Weights of a small GPT-style language model, trained from scratch on English Wikipedia.
Size: width 160, 2 heads of 64 (1 for keys and values), MLP 448 SwiGLU, vocabulary 8192.
Each number is 500 + 40 x the weight over its row's rms, rounded and kept within 0 to 999. Layers, rows and columns count from 0. Numbers have three digits each. The size before them is the row's rms in percent of the matrix's.

# layer 4 MLP up, 448x160, rms 0.0642, rows 280-293, columns 0-159
096:515495498525619426461537481516478535499564503495475517497493493442462550532495523576444509571516478512502423505477578587590520470500459501535574440518464501510476562470497475537538493453511514529492541484549486490529545500443500502464558516512573541449432486446470517437506481469533474546466497551544494459518385531470452484582479505460511459504485507495496476548519518493479507465471471523528504516522450557543505489509430489475482472600526474450602485507573550478481445553554504
101:497563492526450554495492569532529467525497466477484497466471526485521526538557562526503441488478514608478528449504526587470494473571463549528402478509521547474453530502537516527582467463471461533444491509475483491482555461517530576534502500525457544503491432471459462562508499500546530479506482533505424505514507496510408609418462522571441484471500477525520484503493462509469478438514490413535453483550594522521545483518509551464538456538523486479540610487562491462528513494477462
096:478533581468503593557466479496448466474580516483453507476526479569478526456461485465461481433440479499424467564478432511457521554477448489509444500554490469544473581486488476499434515514562566468550469539551518550532510479552400509528519463528576525492415479482569479503554488565509445446525484504555489513513503526513552468495561518528470540479488498535461477515475450500485515523542493529511499523479488463468580475562528451483484533509558580502507448455499525505584463548529426
101:505482458428497527424564539444497498511524497534468533454554501508509412478558493560470496499515418469443436469400521503498387497497488513583518566451457377542500499506469568522458551472508474536467560495539550577491457457504487470564504515489454511577504465509413489452526496499470517476527504461510530493473522428541537465442487514447519495507510530490432441461524522518427437463528487525520494472524478503464436470483493516498543481516535571527469540512462520500546467456528456
100:472540423460486570458439473519590514576509521429516472498501538490504596557533496497510511472531558521521520531491495499460464478475518519520459479543491554490462482456491468584476450525552489496394488604480504456545475544433518487493481473503558468480542491538441467501540469460509464538536516596488509527495533539412546497519472548535506480549516504449487442498448532551508497525473544515529458460484555606535479505500533545496483553456501560494494505451449517558431440558519567
095:559538430582408473511468498537433554453531444427517518499538516482468550487501499606500511589479471529537466486432599508485506494446516511472460437455444520479477512481545485514448485522515455491517504439549493449485535438479501524478430477528502493538523437516579449512480499503503460470568486480445531561543439465465513506499459450514533543557528494517394502498458495441472538470468534505494586463541485511518543498425530504552512494533529524534470549486483519436533585475496502
098:519487476483515508451455526523488509465532446491593446453491591524470601504506508463493552552552434449466471500572564539531539510551519542580471472541529514445521577509530494499536435512450460518468511413516532519502523523460491499520510530480423501471468474432499588475490516488518493507480535516544439507456543535502521478515532486537501497469465471546434472446464556484557509493462584486551444509558508472534484456544470548536422456545432438442491511447458486504522470496506403
105:469502511489526558482544501465557508549558406544503490536448545440424517503476397442482528443520478470465506482468438458477500485526511436472394486567475475470457466531507534469489477448520551540558516458434527454413468494489419474527510525483512467534424501454475525511493507537498495541571523525538519536548488521504530473500495517475404550497538589567523512465432538519512532483450523444431508473527558546491492481482506517467502464388464498524551498509465512495454543437526517
101:496444526519454564532437512476523470517522577536517478474485494511543521510432484493542469545586506441503466459482404469508465496486488466546476458524508523524517449544481462441548498462469521522442441502527519480479515546584522517530511510515545516441509490474506516511467474546560443467491515415481413532536495534572520449469495420580519445493468544488491497537484552561437532462522531464480460442592555398476492510511473470435507490519447443473562557530515551541529465473450431
098:560481461529540509548492548520495560485468546522455459528527506542487533560486450450456509553490489530508496483532608533442546541500494551470520441420516512556518491491592545541475556513562508479443490427562515514402484452497490477506496446538467452479530544472464466491523387501530505442452489491410508538519494578495496508551483490527541493443488532528521440513511511475501520466481522484450424516510471457464430480484552509447511592472423509505573494539421478558478526532514496
105:465477530509492521497538477480512426478465546520471472516531523572472469507474498455546499486487483487449508464547449492444580484527521523428517526500499541545457439491376450530544475525493484550463445532422486496495466472498479479535504522533495506480564464451522519539453527466445496510520431463424588477519566435482544470450514461430463455454512505514513492471581436525451497500492459521465452570548449563514545508411527532468449512547440437546548562475451566551537515532475506
099:531519556538487592441558461511507558477513506444470496498492414538489470533464482503493584487571531537496562472462505506507466540547430491492452504508509554490519460504510486601471461493514488475459590477464415471594517451552448459525519508525548509456487497510462470502491504472552515472454514471540485456483453489394494533511451493525489516457497401517534434501540496585589441484460537486426485489526570441505466473475489463477510527490499553471506458429531498446509555543470536
105:495543524466452532516466551580555505527534516515529520491501480473451478479564535546523536433534439550536448527500496507447457548518511431545412471469502501417534535520514461441521430530472445545475467471566507531470503572484518454481531538573564537541553531518470457568417534470455520552548473603529476538542517551497422463544559508532488534506490520517483514476443538487552516521535502540468452534473537471454508515461478494507467485502505480526494458552470486530408390483545476
093:504461514491464432506479479506478411496533542503562517514524424559514499507485569460564476476426515577509462538507582534471486477411493432513458526528471467518474480438546486544459533514527545440484458566500567499496554548522543505549507552480470440505444500481466600575482498565547517509452527477521482519503567411563453477482447514470459455473495512522537504630498540478545522518555500434477472496545474534529524571522503507467448454489507488478492543470522458501500496450461461
# layer 4 MLP down (transposed), 448x160, rms 0.0641, rows 280-293, columns 0-159
094:509433482492502497497471434519472542500574520424514532536453556525557563542482517513474546500578449525489561553526447465505501501533528549488447513537530555496547497476555459463481452495445482478453500476541485520507461491452502422458438432398419474527431445575491497451506452454481540503488436563494478520519497441485583528493431510484484445469535549464505473406515576504488516556498475531530523470560437518514535488508483449503490514529466564514452558507473493505575472543444509
099:596503513468541511519522515488531456571508531505473499494459525476456530550507520491519406513504463614414574490582526496505499547516551511550490506508440498561441461597440561563485501496460532533500522493499447557528560436451544538508513468518530523488498428493505513532468499508570519549450496535502539512515466563420444511474576483514451552497437488545543463528510512508471488516499565454471571430542539480511556464564519504492525476498456464586474494513527537430489531520520480
099:461482526475515455498459490488537440527468462505494495518459447535496523479506519530528439494515487423455469539395420450531529502437545480498575549534506452523420482518519514517453515552562470440533525529513485526564520516463548580566510541475476530468433530474491527550513511551550427512509554502446459554524508495529547542476493524480451463459457486452556574454450473493508434463472500488468466545531478413571566446511537454514461561566522483546477513534548493504486564499451419
098:456520427531469551518456467437489496505489537541486537442531496564575479631441504517505527545508569515538502479536538539448523522505551474495514475452492484476525576494475499498442559526511476592500541462458457426554497501491447555467467521501524509478558494448574492565488500531494539514490557505488556524540538503565440587470466540539501500503519581499541560440463419417542511514478471530463455447520491510564463488503483466417466515472472517500550520527513506514481549453535562
102:532510534441509518503472560437487483540435496480519433446529481449444588493504513435429476498529531478487499516509509429470485469510430523500552520548506507492475434533537478522537534514481516518547513562467507588494478408583589524486469491513477510476504506479415476480445454477465555452480403500449475493528452483445515507512475550396447457526497532419416475550543538449536542525484484482469417509526508407501503487537494525501508537501516506504577524452467516453503481526442486
098:493518507522550476470579451524526517540483485524517545520533415485489499441518538445497509503483488524490500545462549459442463513553483490490558491522481516508510533506510527511529454517541631453475548446581594503534473484520512501503508513418510513592523533492508533499517478532455457500490435546518512500500460491511483521591465417524488478516504542537496486567453441558537501481448563425437488510530551467595551547463459573533480549581539521482488485540512511515502415503469401
104:461507513494650478450443441567549563479467499575498489472515504459565480487498433449544465457470576465481463531506562513463579474522531499529531457550560444556425462503419539468509524504483442532474523528511554489478475483464489517530511480547624481523507466503495514481508535501447509522499534550531496493490512442524483544539532502531527513463526471514543474441520501418495445456509514520500513504520444474515497515495551564401571531521468452432529521519578522547499500455463522
095:545485498532474417518504484485448512510566487527520466391508571566549478550553513436558523457493475470477518436454498430510446472488515508458446514422540505517472520481541543587493477537521478539450528525505454414466511455504523482546472498506534453512483516424437423472433502433502548502494514518501463489510485450536492564449501515553483507508516475502483527579498478501512494438498467536474476489520584601494549412518490503508512508484524498518451503599389556481465453494489471
100:500506446483521554507413514428484483396545497497479523471515467554505432529448473469495532444469482499449503497511510494430521468453496505513519512438522459520485552469528509506461476518500497451524490514474478475555371505521528517547442568594475466536517593471511605582483514560484508516540487469460524457483429468421437500601499575482468496490453536508430493572512471523570516503522447508457485500501520496478479505554504559461557467443543553470522513475499508498530522535537467
105:535552533503532488515422471538496472428522451503552563475467512504503460513488516539547535417558448488472500535483481532474556523493525481520477527489457474468459602567471482499542560520491509589536451522565467582500484484541500549479400480497623553465428545474507596513520561517454525578471489473513425550520475478497488495523489527519516538497531525532486511523481478551467533533488544545505529487433540455467500528449476515535426517508461584509465479502539494424484559441511477
101:486598483588527552541486509526503540565535531506501471520474503487469509527499524519507530564504565433570524469528429500543468584489467554523533416527494446449497546530546487426558532548462474527465519506565529408439501551446514501471517474458557524570535516497465487460477471525448465450516508521488521504477492447535484498494556497567516466525590552583531510539449544447505480471504512492518470468421508514535541460437494575526531433512503462498572539533498441494554491517524441
100:544471565472471501507548467467606514488524549431404547506495478538527500549540576491545551465489504525470545542470467468548499510497481551535516508468556502450561547539472469510565514467559470492529457526491473567504488545484467521525548484471488553500499547559571535527467469499493498528493520465457587496492479496429474507457506508496551523544467519384411524635484540506456416464501509470544499466485489520529520547521486526471512463530537470532494499456488520446564427491524586
106:470446499556513490558485477536517442520495532477517544477456474473497461495507515509429491470588607504493478494470494475474443500501416528504476468455484524586402506524512461570563521450511519573472493570582475462500539533536532516497440509430466497490479570476587465519458530470486518454437479482534578502519562457499476542507504503522544490545493496513481550583485496466499565505457491559483479510466465542507513517507505470433515429495544509553508425482405461417519486557440522
098:466483474518510613487500421471481557590552556479421473501510465485460434481492488507518498492523488441540584514512443454468519494523509510439474450495425484520511483515468536546489483516471503550444515482469545478508514552475523489438515492522538548508552437524530529522556451491490491491533443505523493550503542505510542453447586446464492470465548523512519468403474480476500482599538473502504495568541445502461547551521483468595454493473543513397486503482527451479578429544537563
# layer 4 MLP gate, 448x160, rms 0.064, rows 281-293, columns 0-159
108:455506541530507488457555427404472473468452583555455531527434505534515491501541500490457501450492458477539488509508519422512501552501475536510499519635522518463513492489584462506505529512577422489436461459507496564485481501511480547405499504416493490517537456489512570472479492490520551512482484443531450517539487453538473453450485522482450487495519476531436483498561504489475551522410461490482545514514467470494482461517439480515510484500512461542521445515452455437616532575433527
104:480506426457511491568466427502556558419535509487503592508467521503500527500473470432510569490508590504542517557524484500544561520414487554497486540478489518513493505458594506574483548552562433476451520491477536498552460552511566516522451538500467499540523444475514482466543511530574420538441474526507542461491515516506495474515477546516501539491526514499474430501465469526547423546511526537507436561558487450450546526457453432518451573523482478503513521510516484463522398521448477
105:440444510529546529515524470545527499485501481510583504591497511475513548486454513497529453505513483476492533448607518493513496540533448512447457487457610541546507521412578564465518500516497488516522421503591496499512449561488470420457547583495517490492493479517528543550494444507521497456490511511507463581416489486484440518416472463540532540502480472491504501501524445445435520452526562505510528562509523435509572551482546468549500515509531481457474569456498462461521552578508504
102:542557459490470471544434560462434482452556478566505506503546490550541524518486490414498556474620510480538490559462499507516523464553464557512524517467464583456541446505528500469520518541509557461452513527423524514536489529533525513482507466454454438520493511501536518534501484551451504416449481461521464501459519460466455557495484489464517505479564543457508447547546525459512503544508465507460570451486518630484558495459571517517536516484457581486508574486471511437487573536515530
099:494495510513514461541454514541528491524479498521468463473449374428471602531522497519496552479496452540463428533461533500519540577428458457534542522462487530521525490515472504463494477524566487477520570549520532499556529428531546505460499522466532492421463501460522533528501578452493531495482444577544525472449514524477471517486562501459457612485546485509500494505443494422523527444565429452510487439489590501449469491587530561517465540501442483500543509512483533460459534530509529
101:414525508549550481412487503420553466548497516474535491505483520427513485513542506515414446492550501503499508583488469491492491425524477457532528508462425525480609508477524552491559517460512475510481465458489506485570504510485552517475498540496534530352516491488485435487511535485477535437483498505513532528555536457498480550514504454467499431500508480404525529463494467533494478474519509476497582508498462490626495548522516516498535495530550502473446501522534518499491424593438578
095:487458600566526484442447469468576479492494472493518425585446517506488488538507462415513499568527533541432467555555466482474501480487518481489447475517485532523522486544473528548532493520466531502408442496486501543522506525439459523505465453532497496484469531463534494532417529591546545484501428436459455487537507522505484413521564539437479490507493449493609505512556455580434511482490500524548529542491561516511503526410494522466457489461574464530473524446532522526504505558481494
107:509451529454460514437505494487525489524494424530529505510496441573506439564508455439483540531506477502523489545449547450567454448405531516554478508536458538504522456493510525487558444464454465496501495501541550514493531504508458528479418506501503586510567507473572499546489538557532466439495507465527468482486433542455502469481492471538550481448490546442582450507542546439512468511547477494497544560467522458481508480540470444426630503517588467563486522455515490500523536415531510
096:572564478606522476482501508483529517487480577488556480420539553473496411487515456466538505550539417557479513501506505505648499491504511459505443536514528507464453501509494465479472513470491530500452498506421540512562449498520523539482425491476527491445514460513425493470486476541530549438476539513532499477558505431436452580413452504482520461480479465501487479510517469467482512506488541504536484481503503534551498447550489399485522544543483407517513552510516525474419429509466476
099:461498478516491475540521426474564458524540538460465529433499482543414480544475487491471462512500513558476549477499495532569448493479430459569471470572468432528510435503445483503525528566507467468526539449477513564370537496518461489498537502537546483476512475485443466457469506481442536559538487429451500537519518462462507459495523450506473517446492490503511553509530484596511499571481435460441491466461532429504489493490538552495504530563461409504602499487551520527496436524524434
104:523475556492534512511491511537432525445516472497527491452409539446541538503474436534551562541510502588541569540509475520511506517500477461518459473505520498468494512516538545560516455481525411514536530513531509463572529590523528484409453538473409481492534522547527532477519506510591574430465577415545470507474535481532592450539483480506439492502499478485571499529536496467474508408509524465475550543465502460451517472456494499570555474501424521490505512465456443479531526517459488
105:480580547461509487540450449504443587530575533526540490510534480525540542428533427566519373532531474520510573412516475475463547558520489497522490492434449500479512488499457521448562528430464502561455488500520474471469477516471553451460458543445569471540516529464452426540514498447505499507539509497439521457525566507505491517545574512506483478451543472457507450474484432537484497480439521496481480482481468572481476496452494495508488524563461432478520487480557546536514443586511524
093:474500511551466464492491479532505527531485484582519558466485506571543514446530494477494472476471541567498520501469537501535467533531464572492497411448527497482523534507448562573517492503479498514515565539511415457472543491482503546505470465519465532503464468512506503472469411419444480454495441431465513460451562469568417492591515431516513467484537497569460515476543517493528473536464505546480513472504497456552569437533463551478481495482513450568436616449516572447478537467522553